config.toml
n_layer = 10
activation = "gelu"
positions = "learned"
init_std_up = 0.0239
init_out_by_depth = true
decay_shape = "cos"
seq_len = 1024
dataset = "wikipedia_en"
Each number is 128 + 24 x the weight over the matrix's rms, rounded and kept within 0 to 255. Layers, rows and columns count from 0.

# layer 7 MLP up, 1792x448, rms 0.0516, rows 539-658, columns 112-167
[[ 91 117 155 124  97 114  81 132 180 140 122 144 122 134 115 108  80 152 139 176 126 109 128 117 105 101 174 143 105  90 103 135 121 104 107 134 114 149 116 116 148 140 126 107  49 144 110 138 112 143 134 143 111 166 164 157]
 [151 122 102 129 128 115  75 145 123 188  70 135 150 151 107 147 140  98 133  95 124 103 159 106  85 105 126  93 210  94  95 126 168 111 117 103 103 139 160 102 151 148 134 140 125 117 123  97 146 125 152 135 159 127  99 149]
 [133 109 126 108 192 170 128 114 120 118 100 163 131 103  93 122 129 137 159  84 165 123 131  80 112 169 145 120 108  76 118  70  94 127 123 135  98 137 123 107  98 123 144 119 135 139 126  87 127 161 112 121 121 116 124 136]
 [148 107 141 164 105  92 132 100 156 164  92 156 132 105 105 143 159 127 126 136 128 124 122 138 150 112  90  94 148 127 119 122 154 177 122 149 152 124 130 141 111 136 118 137 146 124 137 143 140 158 168 163 136 113 149  91]
 [159 123  87 139 142 106 100 114 135 114 146 109 135 108 125 157 123 105 149  97 128 151  87 122 134 153 150 162 121 124 126  94 102 146 129 108 124 149  99 143 141  94 131 122  93 159 131 139 121 141 124 155 141 141 157 119]
 [120 128 120 139 127 136 119 108 132 106 161 145 136  77 150 115 129 184 116 150 106 130 109 123 137 153 116 144 125 119 108 167 142  70 107 157 124 155 148 128 107 148 125 187  80 108 169 130 144 120 130 120 139 135 148 126]
 [117 121 102 158 124 126 152 137 107 196 141 125 150 147 112 129 140 161 110  88 154 143 159 150 163 176 113 107 120 145 145 128 128 145 188 131 151 136  90  69 135 116 118 112 138 143 134  98 122 115 103 164 108 128 135 147]
 [143 125  81 132 164 177 112 100 176 155 126  87 144 113  82  71 125 174 151  98  96 155 136 136 161 109 115 109 156 127 123 117 158 136 122 150 130 140 162 101 146 128 150 187 112 106 176 107 146 123 100 138 123 146 159  91]
 [115 142 166 126 133  86  92 154  98 152 134 161 133 132  81 136 132 149 145 121 143 102 125 115 152 132 109 114 108 148 161 155 115  87 127 138 145 140 139  95 146 135 125 161 134  80 104 121 129 124 114 161 108 162 141 137]
 [167 114 136 134  94 120 121 118 117 142 136 115 130 150 179 112 102 132 127 111 148 130 133 110 131 109 123 151 123 141 151 161 105  87 120  99  74 146 182  78 102 102 173  60 126  95 160 142 110 105  86 102 146 130 148 111]
 [128 163  76 141  93 161  62 104 155 131 111 141 132 141 156  98 113 140 145 124 110  93 143 147 147 125 101 111 126 112 121 123 170 114 121 124  93 155 100 105 129  80 134 133 124 132 105  97 110 177 143 167 104 141 146 103]
 [133 132 130 121 154 113 154 120 138 135 123 140 123 146  94 164 128 129 125 111 144  98 130 126 166 193 160 141 104  89 130 124 128 125 126  84 130 112 164 114 129 120 143 135 152 161 115 131 116 119 130 122 102 169 115 206]
 [126 127 140 149 122 111 137 141 141 136 133 126 112 142 121  94 104 115 112 131 125 151  99 156 159 104 124 148 106 127 188 144 158 109 152 135 150 100 126 130 151 147 135 144 136 133 136 126 135 110  81 108  67 155  98 168]
 [153  86  85 150 139 145  83 145 131 136  61 148 180  87 121 164 121 126 142 133 129 100 143 152 152 188 169 145 189 126 108 151 121 117 148 134  83  99 141 128 172 130 130 119 128 144 128 133 123 177 168 145 137 159 145 137]
 [142 114 107 117 141 117  97 115 125 139 150  97 119 111 138  77 138 131 134 150 119 128 134 113 156 101 116 102 138 100 156 159 152 144 133 131  99 132  79 147  99  90 104 123 148  75 148 158 117  85 118 133 173 180 142 124]
 [112 121 184 161 136 119  86 200 132 178  94 109 161 124 128 136 147  81 126 115 128 132 111 121 168 128 160 156  94 142 156 140 124 144 121 156 117 124 118  98 150 145 144 123  98  80 157 137 128 133  93 113 114 118 145 112]
 [165 111 150  87 111 113  93 105 115 160 127 120 128 157 130 134 148 133 146 132 115 125 112 138 117 129 116 116 105 170  69 105 154 133 154 164  94 166 137 112 110  83 122  83 133  87 159 127 132  82 135 142 113 106  96 121]
 [177 113 157 153 157 126 124 116 142 109 122 106 140  99  64 147 170 133 191 116 176 116 120 125 140 118 149 116 154 147 127 134 127 103 111 134  93 168 130 130 101 141 158 141 121 142  94 104 128 118  86 147 153 146  98  98]
 [109 149 127 152 127 151 109 125  97 141  95 138 145 136  78  83 137 168 120  96 139 138 148 103  99 147 133 110 121 148 146 136 120 136 138  91 126 135  88  98 130 105 104 107  91 126 136  88 138 153 123 133 110 133 113 129]
 [148  80 134 160  98  91 109 121 160 131 128 104 162 138  86  73  92 120 119 111 149 117 124 140 140 126 139 111 119 101 148 143 146 124 125 103 128 106 182 133 124 109 158 108  88 102 123 115  97 141 133 161 135 119 126 124]
 [ 98 141 120 123 144  82 152 150 154 140 138 147 136 181 135 134 138 148 129 104  97  89 119 149 136 133 106 116 145 134 208 152 126 129 132 151 110 198 111 125 112 122  73 113 141 133 122  93 124 120  91 107  88 111 159 152]
 [ 97  91 150 169 143 109 118 118 145 147 132 133 147 130 148 161 163 140 104  91 169 150 106 148 114 125 176 107 107 177 203 141 111  69 166 132  98 155  94 110 102  99 167 100 156 111 110 149 145 108 121 121 123 148 143  91]
 [143 106 105 168 103 130 144 140 111 105 141 114 156 143 110 109 125 119 166 142 129 106 119 154 111 123 126 147  84 145 122 132 119 116 133 112 116 145 126  94 133 155 169 126 123 115 142 138 134  98 106  96 134 177 104 128]
 [137  77 117 126 163 126 126 125 109 146 138 173 111 135 123  76 181  92 130 128  96  98 149 134 140 107 113 111 110 137 118 122 143 153 111 148 107 151 105 170 124 111 154 122 130 105 111 133 105  83 152  98 158 143 183 126]
 [107 144 121 113 160 129  94 116 147 153  96 132 116 121 130 159 145 142 114 139 119 120 137 114 116 154 102 151 152  86 138 201 114 118 124 160  74 150 159 122 132 150 145 166 150 147 136  97  95 111 128 154 132 116 135 157]
 [129 119 179 129 165 144 113 124 138 137 118 126 152 164 116 134 146 136 105  65 138 151 134 120 107 145 160 127  62 114 113 169 101 119  99 116  82 150 105  79  91 136 138  91  58 112 145 129 135 121 172 124 105 122 157 109]
 [138 169 139 135 158 130  92 106 102 173 206 135 134 100 140 164 113  76 124 165 107 187 125 108 127 141 125 116 157 136 166 133 159 158  92 147 131 188 125 101 133 129 135 141 134 156 145 126  95 150 149  76 101 131 155  99]
 [134 146 152 112 100 122 136 100 150 109 156 163 120 125  89 174 172 152 119 138  91 129 127 119 158 114 130 114 111  55 120 122 115 171 104 105 149 139 124 140 140 155  96 117 112 115 114 128 112 139 101 145 126  86 165 167]
 [125 147 149 145 104 132 117 110 127 147 120 157 152 131 112 115  99 143 162 147 120 127 131 164 169 134 106 101 193 152 155 142 137  92  91 117 127 139 126  93 165 145 154 128 115 138 115 119 144 112 154 144 101 125 146 122]
 [132 148 144  98 150 109 121 150 103 108 116 138 145 136 149  90 119  89 101 115 137 148 127 134  93 137 135 182 129 142 127 104 111 137 124 105 124 155 145 126 167 140 142 179 150  94 125  82 125 148 110 129 123 142 127 167]
 [122  71 107 115 129 109 130 157 126 115 117 142 152 130 124 118 139  90 153 131 138 158 114 145 136 134  93 145 164 145 150 124 106 147 146 134 130 149 149 124  95 111 140 105 122 125 122  71  88 137 109 125 112  83 125 134]
 [163 117 124 100 111 130 120 152 119 123 100 111 133 122 109 138  82 107 116 142 147 124 161 103 143 143 141 131 141 125 128 109 118 105 122 101 123 134 134  93 125 108 157 128 105 114 129  93 137  93 126 121 138 117 117 113]
 [149  94 154 126 114 137 136 150 115 102  85 110 144 156 153 121 108 152 105 137 111 114 112 128 136 144 121  93 194 114 119 120 138 101 160 140 138 119  81 142 145  99 115 135 119 111 104 115 154 127 174 134 133 161 124 108]
 [105 152 100 101 163 134 158 138 150 143 111 128 154 106 115 142 141 115 156 120 132 172 117 117 142 145 138 154 138 110 106 142 170 121 105 138 106 135 134 122 169 133 154  98  91  95 115 122 158 133  96 151 100 110 127 121]
 [110 124 107 130 146 133  89 147 171 127 163 163 102 142  95 104 142 130 131 140  99 142  86 119 167 144 125 139  82 118 120 122 132  87 105 139 137 149 153  97 109 137 111 167 143 133 191 138  94 133 128 110 113 119 131 149]
 [161 137 121 146 110 109 126 104 111 126 124 110 147 107 158 104 115 147 126 132 121 135  96 101 153 118 141  98 123 152 140 132 125 124  93 147  89  97 160 118 113 106 152 110 141 107 113 153 123 147 113 101 163 136 135 129]
 [114 111 154 134 100 126 109 147 124 149 181 136 159  97 117 130 145 140 143 102 130 119 111 125 124 146 146 169 125 123 127 189 104 119 109 142 136 131 143 151 118 118 135 130 129 102 108 139 124 116 128 175 102 110 122 128]
 [150 125 136 199 107 153  59 120 156 135 177 113 138 127 141 117 176 126 137 117 148 100 101 114 102 106 108 115 120 130 155 148 110 111 157 133  89 169 132 144 160 127  67 123 103 157 131 143 123 111 107 137 107 141 122 140]
 [142  92 101  95 143 129 114 138 124 197 127 168 145 117 139 125 147  85 128 150 144 173 126 123 172 155  83  84 137 131 150 132 102 132 103 172 123 154 140 130  73 125 128 108 127 150 126  96 129 124 120 111 130 129  94 126]
 [142 120 120 161  85 125 113 119 127 158 146 166 185 137 109 118  98 128 154 127 158  99 126 146 131 132 120 141 142 136 118 161 150 141 158 128 109 149 142 101 174 173 147  96 119  66 175 127 111  77 149 143  95 122 144 105]
 [117  76 101 117 132 137 114 118 136 106 116 173 110  96 156 127 110 115 143 163  92 128 153 153 123 124 148 116 151 150  89 153 152 140 154 136 125 121  98 100  91  95 136 102 136  90  89 124  89 162 119 112 132 156 152 135]
 [124 133 162  90 148 132 164 114 164 131 143 108 145 137  79 140 134 167 138 124 116 157 107 132 156 148 104  80  82 108 105 145 120 130 125 136  90 110 107  93 141  98 125 117 105  67 127 137 131 146 130 167 164 109 114 108]
 [116 146 108  94 154 124 119 113 162 126 149 134 127 168 141 141 114 159 122 161 142 128  96 134 122 137 139 136 147 100 128 104 145 148 137 122 117 117 105 119 139 146  71 112  81 148 128 129 120  68 101 154 115 149 152 147]
 [119 113  64 137 169 164 114 142 175 119 167 164 115 108 103 113  90 120 131 116 131 131 101  95 147 123 165 118 118 158 139 160 114 117 151 154 144 137 114 102 144  98 109 120 118 152 141 158 135 115  71 111 129 133 170 139]
 [127 124 144 111 115 106 143 126 147 113 122 141 143 129 158 140 187 130  91 133  58 175 146 154 167 155 130 151  92  94 176 104 126  92 155  97 135 119  89 137 131 129  70 125 104 165  94 129  77 130 127 152 121 170 188 164]
 [131 133 142 104 134 138 159 108 130  95  89  94 120 119 164 112  88 153 136  98  77 166 151 116 134 128  81  77 123 125 134 115 145 137 131 135 104 158 151 119 102  79 128  98 109 103 117 129 138 144 120 147  58 140 139 141]
 [161  94 148 104 134 108 160 121 122 149 147 134 149 136 130  75 105 107 131  92 146 134 149 133 120 110 146 112 136 136 150 143 151 144 117 145 131 115 105 127 137 111 131  98 117  85 149  63 156 166 103 118 126  94 154 169]
 [112 105 104 136 120 103 134 136 154 134 157 143 121 134 121 153 132 134 147  95 111 104 118  98 102 194 128 117 144 135 136 128 110 155 134 116 121 118 108 135 105 128 120 119 139 103 153  98 107 157  92 152 155 126 127 156]
 [107 145 105 137 133 123 123 120 156 151 127 178 110  68 129 165 145 117 116 135 107 133  98 166 126 144 155 140 135 134 112 145 110 100 135 139 138 183 124  99 110 119 136 176 142 172 118 116 116 138 114  97 119 144 131 174]
 [144 136 169 139 163 132  95 132 126 158 126 113 150 130 126  77 149 138 136 125 144 120 112 101 141 117 121 121 142 119 166 121 112 106 116 169 110 134  92 114  96 166  76 104 135 157 149 141 127 113 132 156 126 129 129 139]
 [125 150 140 167 117 140 146 105 131 138 133 114 120 108  85  87 139 153 112 140 154 150 149 161 133 148 103 143 143 125 143 147 141 149 107 131 113 127 123 145 127 114 169 137 114  96 126 118 177 127 121 138 125 113 105  83]
 [160 124 129 118 143 111  81 126 144 164 129 182 215 124 133 123 125  83 159  87 139 138 131 109  98 138  91 113 132 114  72 106 127 118 128  99 150 116 133 105 120 131 141 118 127 121 150  69 100 130 105 190  79 119 123  91]
 [116 141  90 147 167 139 147 128 160 123 124 147 143 154 103 134 136 137 119 158  98 122 107 117 103  87 113 135 131 146 143 107 142 148 130 113 131 125 133 151 106 129 139 131 128 137 143 117 110 153 167 160 143 107 132 106]
 [173 140 116  99 126 108 139 119 174 154 147 106 120 108 118 177 111 127 133 128 160 134  93 114 141 144 140 131 141 161  82 155 142  92 140 150 119 131  89 107 155 129 169 130 149 167 108 136 133 141 151  80  99 159 125 107]
 [136 113 120 122  48 113 144 137 161 145 129 164 137 131 140 155 146 118 186 102 167 158 114 119 112 130 118 128 145 107 156 138 139 161 137 124 169 133 112 131 106 132 175 101  91 124  74 125 118 112 153 118 147 125  90  97]
 [123 159  89  96 189 123 124 129 134 107 137 125 132 109 131  73 149 124 117  88 123 151 108  97 113 164 161 101 139  81 115 141 126 117 165 187 117 148 135  92 101 149 107 115 119 113 155 138 141 137 140 148  91 125 142 125]
 [104 108 162  99 130 123 119 125 113 137 119 147 140 151  69 104 173 121 126 108 110 125  98 123 145 136  98 114 146 130 181 128 157 137 152 150 129 123 109 100 151 137 120 168 117 131 147 124 109  95  95 118 131 146 137 145]
 [104  87 143 127 120 110  99 146 146 170 114 176 117 156 120 122 153 134 122 140 117  92 173 134 114 153 108 136 151 133  89 160 119 164 123 126 139 163 106 144 135 118 140  84 118 114  81 128 132 109 155 104 149 148 127 177]
 [141 127 138 109 143 119 162  91 140 120 161 172 112 141 127 143  89 112 132 112 130 145 120 101 156 179 108 118 161 128 102 150 137 121 128 125 147 139 115 117 107 104 141 129  85 132 121 157 114 118 136 172 112 140 172 125]
 [111 128 123 113 154  94 137 127 131 145 130 151 145 119 151 121 157 108 151 118 184  97 151 146 106 139 111  98  99  99 153  76 108 144 114 114 155 122 103 131 128  86 131 164 115  97 130  68 129 140 152  78  96 137 130 144]
 [130 135 136 138 116 110 144 101 144 137  93 127 120 101 130 124 125 120  87 104 143 132 130 105 161 142 157 129 111 129  80 128 104 144 131 119 101 158 131 126 149 169 168 125 155 181 155 176 159 125 116 122 134 143 123 138]
 [133 141 180  90 139 127 123 111 114 164 131 122 152 110 109 118 111 115 133 119 121 142 119 188  94 123  99 155 112 100 148 133  98  89 165 115 135 109 106 138 112  58 192 125 160  96 134 145 121 139 102 148  82 166 147 132]
 [127 104 153 132 165 127 148  93 124 111 159 130  90 126 107 136  98 135 168 138 123 130 129 147 111 133 124 125 103 132 156 146 176 135 108 168  80 153 138 165 130 122 134 130 147 155 133 152 125 146 159 112 153  96 106 128]
 [161 107 167 120 124 136 132  94 122 143 157 137 117 125 154 104 151 120 132 146 118 148  90 139 181 121 118 155 101  77 139  81 124 109 173 122  99 173 107 149 117  53 145 139 120 160 115 163 117 151 113 120 161 171 117 115]
 [124 140 121 115 151 142 129 119 145 137 140 136 142 137  95  86 129 115 150  83 114 129 129 128 138 172 135  97 132 127 168  95 123 126 140 143 114 150 121 124 107 162 124 139 129 115 156 128 118  90 128 118  81 124 130 137]
 [147 125 131 100 114 131  89 118 181 165 103 153 134 120 135 116 108 125 139 102  96 157 125 143 137 126 102 125 133  87 127 121 167 177 119 127  91 145 116  88 132 146 148 102 157 111 123 145 152 122 101 182 109 114 121  99]
 [148 157 155 128 106 147 104 111 159 114 125 152 129 148 142 126 122 143 111 101 137 144 108  98 132  97 151 155 122 148 114  96 141  86 126 132 118 108 122 131 111 126 140  87 147 117 122 109 153 152 151 131  93 127 134 112]
 [175 148 103 132 157 123  68 141 164 140 160 132 123 137 101 161 149 160  87 129 104 141  92 166  93 120 151 100 153 115 136 119 176 157 160 113 120 124  85 115 159 123 119 111 128 170 129 135 157 124 121 107  99 129 131 146]
 [126 109 102 173 163 112 109 125 158 117 148 158 131  50 151  75 148 120 155 125 136  62 147 130 161 100 168 106 158 106 132 137 148 106 137 127 127 100 134  81 163  89 120 103 129 148 163 142 120  87 112 133 107 147  90 123]
 [147 116 104 134 143 119 102 123 161 129 100 152 107 166 145 129 134 140 148 142 129 131 115  97 154 126  95 106 129 101 120 156 112 123 147 146  68 158 133 161 152 121 119 180 120 169 133 119 136  57 130 114 127 170 132 154]
 [118 110 122 147 141 152 119 100 136 151  84 130 146 143 114 101 110  61 127 112 107 112 165 141  98 138 134  84 149 170 103 161 162 104 110 139 127 112 104 109  86 122 115 155 118 115 180 122 171 107 105 128  87 117  97 131]
 [110 123 125 166 111  96 129  88 129 139 179 147 189 119 114 111 122 134 103  88 125 131 138 140 118 156  82 156 135 146 113 127 160 162 141 128 119 164 142  87 114 120 156 104 165  89 133  85 126 111 121 125 159 136 150 105]
 [110 123 128 119 119 107  70 149 102 138 110 122 152 132  95  61 131 150 149 128 135 148 128 101 142 159 101 109 165 125 149 119 162 146 115 114 120 129 124  96 128 117 151 124  81 134 166 107 109 115 116 126  96 161 145 130]
 [ 96 142 125 153 102 115 125  84 143 155 134 161 125 129  98 137 139  97 130 137 101 141 118 132 131 135 124 128 112 112 134 120 151 153 124 100  74 188 124 161 138 114 132  88 144 160 133  64 150 142 139 138 156 152 169 118]
 [145 127 109 139 142 119 107 110 104 122 185 136 132  82 130 154 125 120 133 123 123 110 128  81  89  81 139 124 128 135 171 132 136 121 113 100  87 147 188  78 111  75 118 127 167 111 150 113 104 131 118 119 154 163 137 111]
 [140  94 150 167 154 149 130 118 125 142 100 146 159 111 139 140 101 143 149 127 122 151 116 143 125 126 113 117 132 109 130 137 107 116 131  99 135 134 108 132 136 160 143 150 114 134 107  96 142 110 109 119 112 143 149 194]
 [ 95 127 101 137 125  88 160 127 156  89 168 135 121 145 113 169 176 114 139 101 146 140  79 129  91 127 109 104 104  82 137 128 118 149 101 169 130 125 145 150  98 108 124 140 123  64 155 123 106 155 112 127 112 145 132 131]
 [138 125 143 118 124  90 141  92 182 147 156 126 152 126 124 161 105 143 127 116 149  71 138 128 181 156 126 136 160 141 131 197 122  94  92 101  93  97 144 104 125 132 114 113  97 142 151 146 127 137 150 137 167 120 142 108]
 [163 105 137 101 121 132 149 133 137 108 123 179 110 141  99 190 144 156 106  62  88 166  64  78 117 138 137 157 137 134 128 144  99 115 140 130 131 158 146  91 145 123 166 126 127 136 117 105 169 109 109 144  87 122 116 143]
 [130 135  90 113 134 122  98 113 139 129 119 121 153 143 129 158 189 129  84 137 101 107 152 120 169 131 137 132  98  97 139 122 137 148  96 129  84 131 109 112 106 100 108 148 151 159 138 141 117 150  87 187 133 160 110 135]
 [ 93 179 145 136 115 121  99 107 133 143 122 168 139 127  94 112 145 147 140  73 173 182 180 140 105 124 134 108 129  92 163 135 146  79 112 115 101 154 147 145  82 137  92 124 102 143 157 123 131 111  93 122 117 136 105 139]
 [ 73 149 114  86 177 138 107 118 147 118 122 166 121 123 124  82 145 107 108 127 109 113 109 139 125 129  91 159 142 163 146 147 165 109 135 177 136 152 142 109 104 117  78 145 142 159 140 121 155  77 100 124 152 143 142 144]
 [161 128 155  91 133  94 149  79 121 158 123 134 163 135 118 117 123 136 148 115 104 106 126 100 142 145 137 134 131 157 178 179 160 109 110 135 127 117 134 154 126 136 119 102 120 123 145 153 140 101  89 134 112 156 116 140]
 [131 103 179 171 125 116  88  97 147 125 143 137 120 128 123 147 156 110 132 161 120 120 100 140 146 128 174 127 132 164  97 161 115 110 146 144 119 148 129 138 142 107 155 106 139 121 182  96 112 125 124 132 113 134 133 129]
 [ 75 108 153  88 157 105 116 137 109 156 150 174 108 104 113 113 155 113 157 132  96 101 116 136 139  81  99 154 144  65 114 120 129 144 120 134 105  86 106  94 113 115 118 147  58  88 122 127 115  98  95 144 105 101 170 117]
 [181 104 140 114 175 166  97 115 109 110 154 119 145  78 129 124 164  97 119  90 145 163 150 136 139 121 173 124 121 100 137 121 124 146 169 131 129 150 128 146 155 110 104  77 119 119 135 108 138 125  92 138 113 119 111  99]
 [102 132 113 128 123 141  81 105 148 139 124 147 101  80 139 119 114 118 105 116 113 138 135 175 135 117 140 119 111  91 153 108 138 128 155 111 150 148 124 145 100 103 113 148 114 109 161 127 111 118 117 112  85 108 172 171]
 [154 134 140 118 156 111 158 147 150 107 107 130 145 126 129 105 125 152 160 117 107 117 154 176  93 135 127 147 119  97 128 148 110 116  80  83 125 118 112 112 108  93 167 116 131  97 192 132 121 140 134 110  72 145 119 145]
 [157 138 179  96 125 119 159 127 140 131 116 150 149 116 103 119 177 117  87 125 122 103 112 108 137 140  77 169 107 142 129 137 114 108 111 135 118 142 120  64 181 128 138 148 108 172 155 107 124 105 133 129 160 174 133 123]
 [130 159 158 115 135 136 118 134  69 108 175 138 116 118 103 158 119 138 167 130  92 168 156 126 112  87  94  80 160 128 133 154 143  91 157 118 130 122 112  87 141 114  85 156 121 140 184 104 148 130  84 128  94 175 123 113]
 [142 115 158 124 128 122 153 151 140 125  69 152 158 138 124 128 136 162 131  80 101 146 144 113 142 162 101  68 140 126 121 149 119 123 121 107 131 117 135 141  91 150  83 103 134 138 182 129 118 136 133 168 144 100 109 134]
 [ 75 120 158 119 107 116 133  73 166 117 117 133 137  80 139 176 184 174 156 133 140 103 134 106 123 135 137 145 114 192 147 120 140 120 107 120 132 110 119  94 150 107 187  76 138 121 119  99 128 140 131 125 125 106 142 137]
 [106 131  94 154 140 169  69 123 159 166 137 149 155 102 142 102 155  88 119 124 131 116 143  96  91 120 142  75 126 140 108 114 136 162 158 101 154 150 136  92 140 125 134 124  91 114 128  55 103 147 112 107 121 118 100 146]
 [127 136  83 122 120 139 144 157 147 125 131 154 113 135 114 123 115 107 110  82 107  81 129 124 114 113 100 138 133  52 137 157 115 131  98 123  95 142 165 153 126 115 102 170  96 130 161  92 124  87  64 156  98  86 103 152]
 [145 160 164 131 121 120 151 139 114 116 121 111 110 152 132 141 147 165 121 129 119 118 106 131  86 130 131 116 114 113 151 144 133 120 144 164 118 141 125 131 118 111 117 101 151 129 151 119 125 102  98 153  57 171 139 150]
 [148 112 123 169 164 137 116 146 144 160 126 142 149 114 150 110 112 122 122 128 129 121 134 135 125 133 105  91 110 140 156 118 139 127 138 150 115 134 155 112  85 133 118 131 143 170 123 150 141 139 151 117 155 112 124 160]
 [ 95 118  90 134 117 139 161 156 116 128  93 114 131 149 103 122 182 126 141 108 149 135 112 108 116 132 135 162 101 112 126  89  99 100 135 140 133 130 119 107  85 158 106 174 141 158 127 102 118 109  95 114 140 138 124 100]
 [162 119 104 119 136 101  80 134 158 142 141 146 166 147  83 151 145  98 121 121  88  93 146  96 108 109 140 108 125 118 102 109 133 123 156 152 173 142 118 130 108 137  95  70 120 163 120 109 124 183 155 120 150 158 111 140]
 [138 128 135 145 157 115 146 146 137 137 125 135 138 111 123 155 139  85 153 136  94 102 126 116 120 150  97 139 126 131 144 172 118  98 122 129 129 123 141 121 122 112 193 117 104 128 142 113 130  79 128 206 132 114 145 116]
 [121 129 172  99 143 128  93 138 107 114 117 107 128 131 110 155 130 136 136  78  82 135  94 146 148 162 144 123  81 168 150 128 157 150 121 166  90 161 130 148 118 164 182 149 118 107 122 105 121 143 145 136 153 189  97 169]
 [138  88 150 145 171 155 148  82  81 128 150 137 149  70 105 118 148 121 176  95 147 129 132 134 125 138 159 118 123 132 156 127 178 137 119 128 130 151 100  94 100 130 109 107 121 105 142  91 152 115 119 164 107 123  94 100]
 [164 111 148 139 100 106  80 123 123 166 170 156 132 133 103 183 137 101 114 127 120 116 144 135 118  90  95 123  95 112 125 156 158 138 129 108 128 121 129 131 179 101 133  99 118 107 177 114 122 157  89 118 133 137 138 113]
 [137 133 110 203  94 125 110 135 133 141 159 136 136 105 128 129 136 108 117 147 143 133 106 129 130  98 139 135 107 118 145 135 146 108 131 138 113 107 109 131 129 138 135 117 126 154 167 123 114 149  92 163 152 128 106 123]
 [108 101 165 149  95 159 130 100 125 181 141 123 133 126  84 134 174 152 102  88 123 155 145 137 127 167 113 129 126 143 102 170 116  95 147 120  96  94 134 161 117 124 132 118 123 101 145 133 122 109 116 196 137 103 135 168]
 [122 140  91 120 108 171 135 129 162 135 105 162 148 166 145 155 130 132 149  89 144 142 127 191 113 137 173 126 134 112 123 119 115 123 150 144  82 167 113  59  92 111 143 119  89 118 105 119 114 143 107 170 150 145  82 127]
 [ 96 120  97 134 132 114 154  98 132 123  94 142 130 105 144 135 122 147 174  65 118 112 139 112 117 159 136 149 137  74 121 138 193  86 100 137 104 157 131 170  83  76  96 140 146  95 130 120 108 124 127 122 144 176 128 121]
 [163  98 114  98 152 134 134  90 154 181 124 125 109 111 110 140  83 102 138 111 130 115  98  95 131 150 168 152 137 177  94  97 105 110  95  92 124 198 129  98 111  60  99 115 112 128 130 125 109  98 135 144  84 126 158 123]
 [147 114 119 143 109 110 119 140 111 148 129 136 165 107 144 188 164  94  92 110 142 115 109  70  74 101 117 139 149 125 161 153 142 118 132 154  66 149 200 142 128  86 129 112 110 147 115 122 108 104 136 137 144 142 140 160]
 [110 105 109 186 138 103 128 161 148 114 112 130 136 122 109 101 208 134 135 115 123 121 123  92 133 105 116 131 144 136  99 134 126 168 181 151  83 136  73 150 102 147 116 159 116 150 107 117 159 141 140 123 158 164 173 126]
 [152  89 122 107 129  81 103 151 131  96 151 176 153 130  99 169 158 105 127 107 109 144 126 145 122 161 145 132 132 106 122 123  96 104 114 120 153 141 132 154 140  92 123 158 109 160  98 110 100 118 125 150 144 117  90 108]
 [111  83 141 114 135 108 131 119 141 162 121 101 109 154 129 117 165 151 186 135 132 107 120 118 130 184 154 148 110 146 129 132 174 104 130 139  95 175  48 109 111 118  95 134 136 189 139 122 127 108 102 128  75  94 137 106]
 [143 113 149 131 179 159 147 166 143 124 121 101 112 108 131  98 156 128 132 147 119  84 145  81 167 148 192 106 135 135 107 155 153 124 116 151 141 139 101 112 111 123 139 138 114 136 131 131 123 118 116 106 130 111 149 129]
 [150 133 113 101  92 156 144 113 141 153 122 169 131 116 108 109 134 118 136  80 167 119 115 122 103  96 146 129 172 117 112 102 129 114 146  78 139 151  62 121 150 111 107 117 104 129  91 181 106  85 132 139 154 188 141 151]
 [110 117 135  85 132 152 141 128 152 134  90 140 140 132 136 119 118 106 137 155 125 133  98 126 121 130 125 134 163 122 124 181 147 153 138 132 123 116 101 109  90 126 130  80 118 102 115 107 164 114 128 113 110 184 121 153]
 [145 133 132 137 146 106 115 115 120 147 172 166 145 174  60 131 120 136 112 119 107 105 133 161 116 118 119 121 166 150 188 185 150 116 107  94 126 144 120 141 137  96 116 136 121 120 111 107  89 123  78 121 134 147 143 108]
 [136 137 154 130 116 128 111 161 144 107  95 118  99 163  99  88 138 136 109 124 172 114 149 163 117 164 122 134  82 134 154  92 125  84 118 113  81 132  76 113 109 128 156 158  73 145  89 113 179 134 125 122 134 171 123 132]
 [124 116 127 118  85 175 155  67 131 157 148 121 128 105 158  84 160 155 122  96 121 131 143  79  91 139 119 127  87  91 134 134 131  99 177 148 122 154 145 164 109 147 123 146 162 128 150  86 157 128 128 153 107 100  98 186]
 [156 134 160 101 134 110 134  70 144 132  89 146 135 114 107 128 146  98 148 146 100  62 121 128 116 115 121 122 156 109 146 125 138 108 108 159 128 176 137 113 104  93 162 175 134 137 130 161  97 129 107 156 177 111 106 127]
 [137 122 143 136 171 161 129 137 128 140 128 107 127 158 101 188 132 110 155 111 129 117 161 144 130 134 157 112  89 100 115 127 175  63 129 148 166 140 125  68 146 111 103 105  85 137  95 153 143 114 122 184  84 125 129 130]
 [141 116  95 119 155 142  97 134 109 153 101 137 153 129 144 104  92  73 124 120 110 136 182 135 100 180 142 119  97 132  96 102 162 145 139 140 103 149 125 124 140 107 158 111 118 113 134 124 124 145 112 143 141 111 132 116]]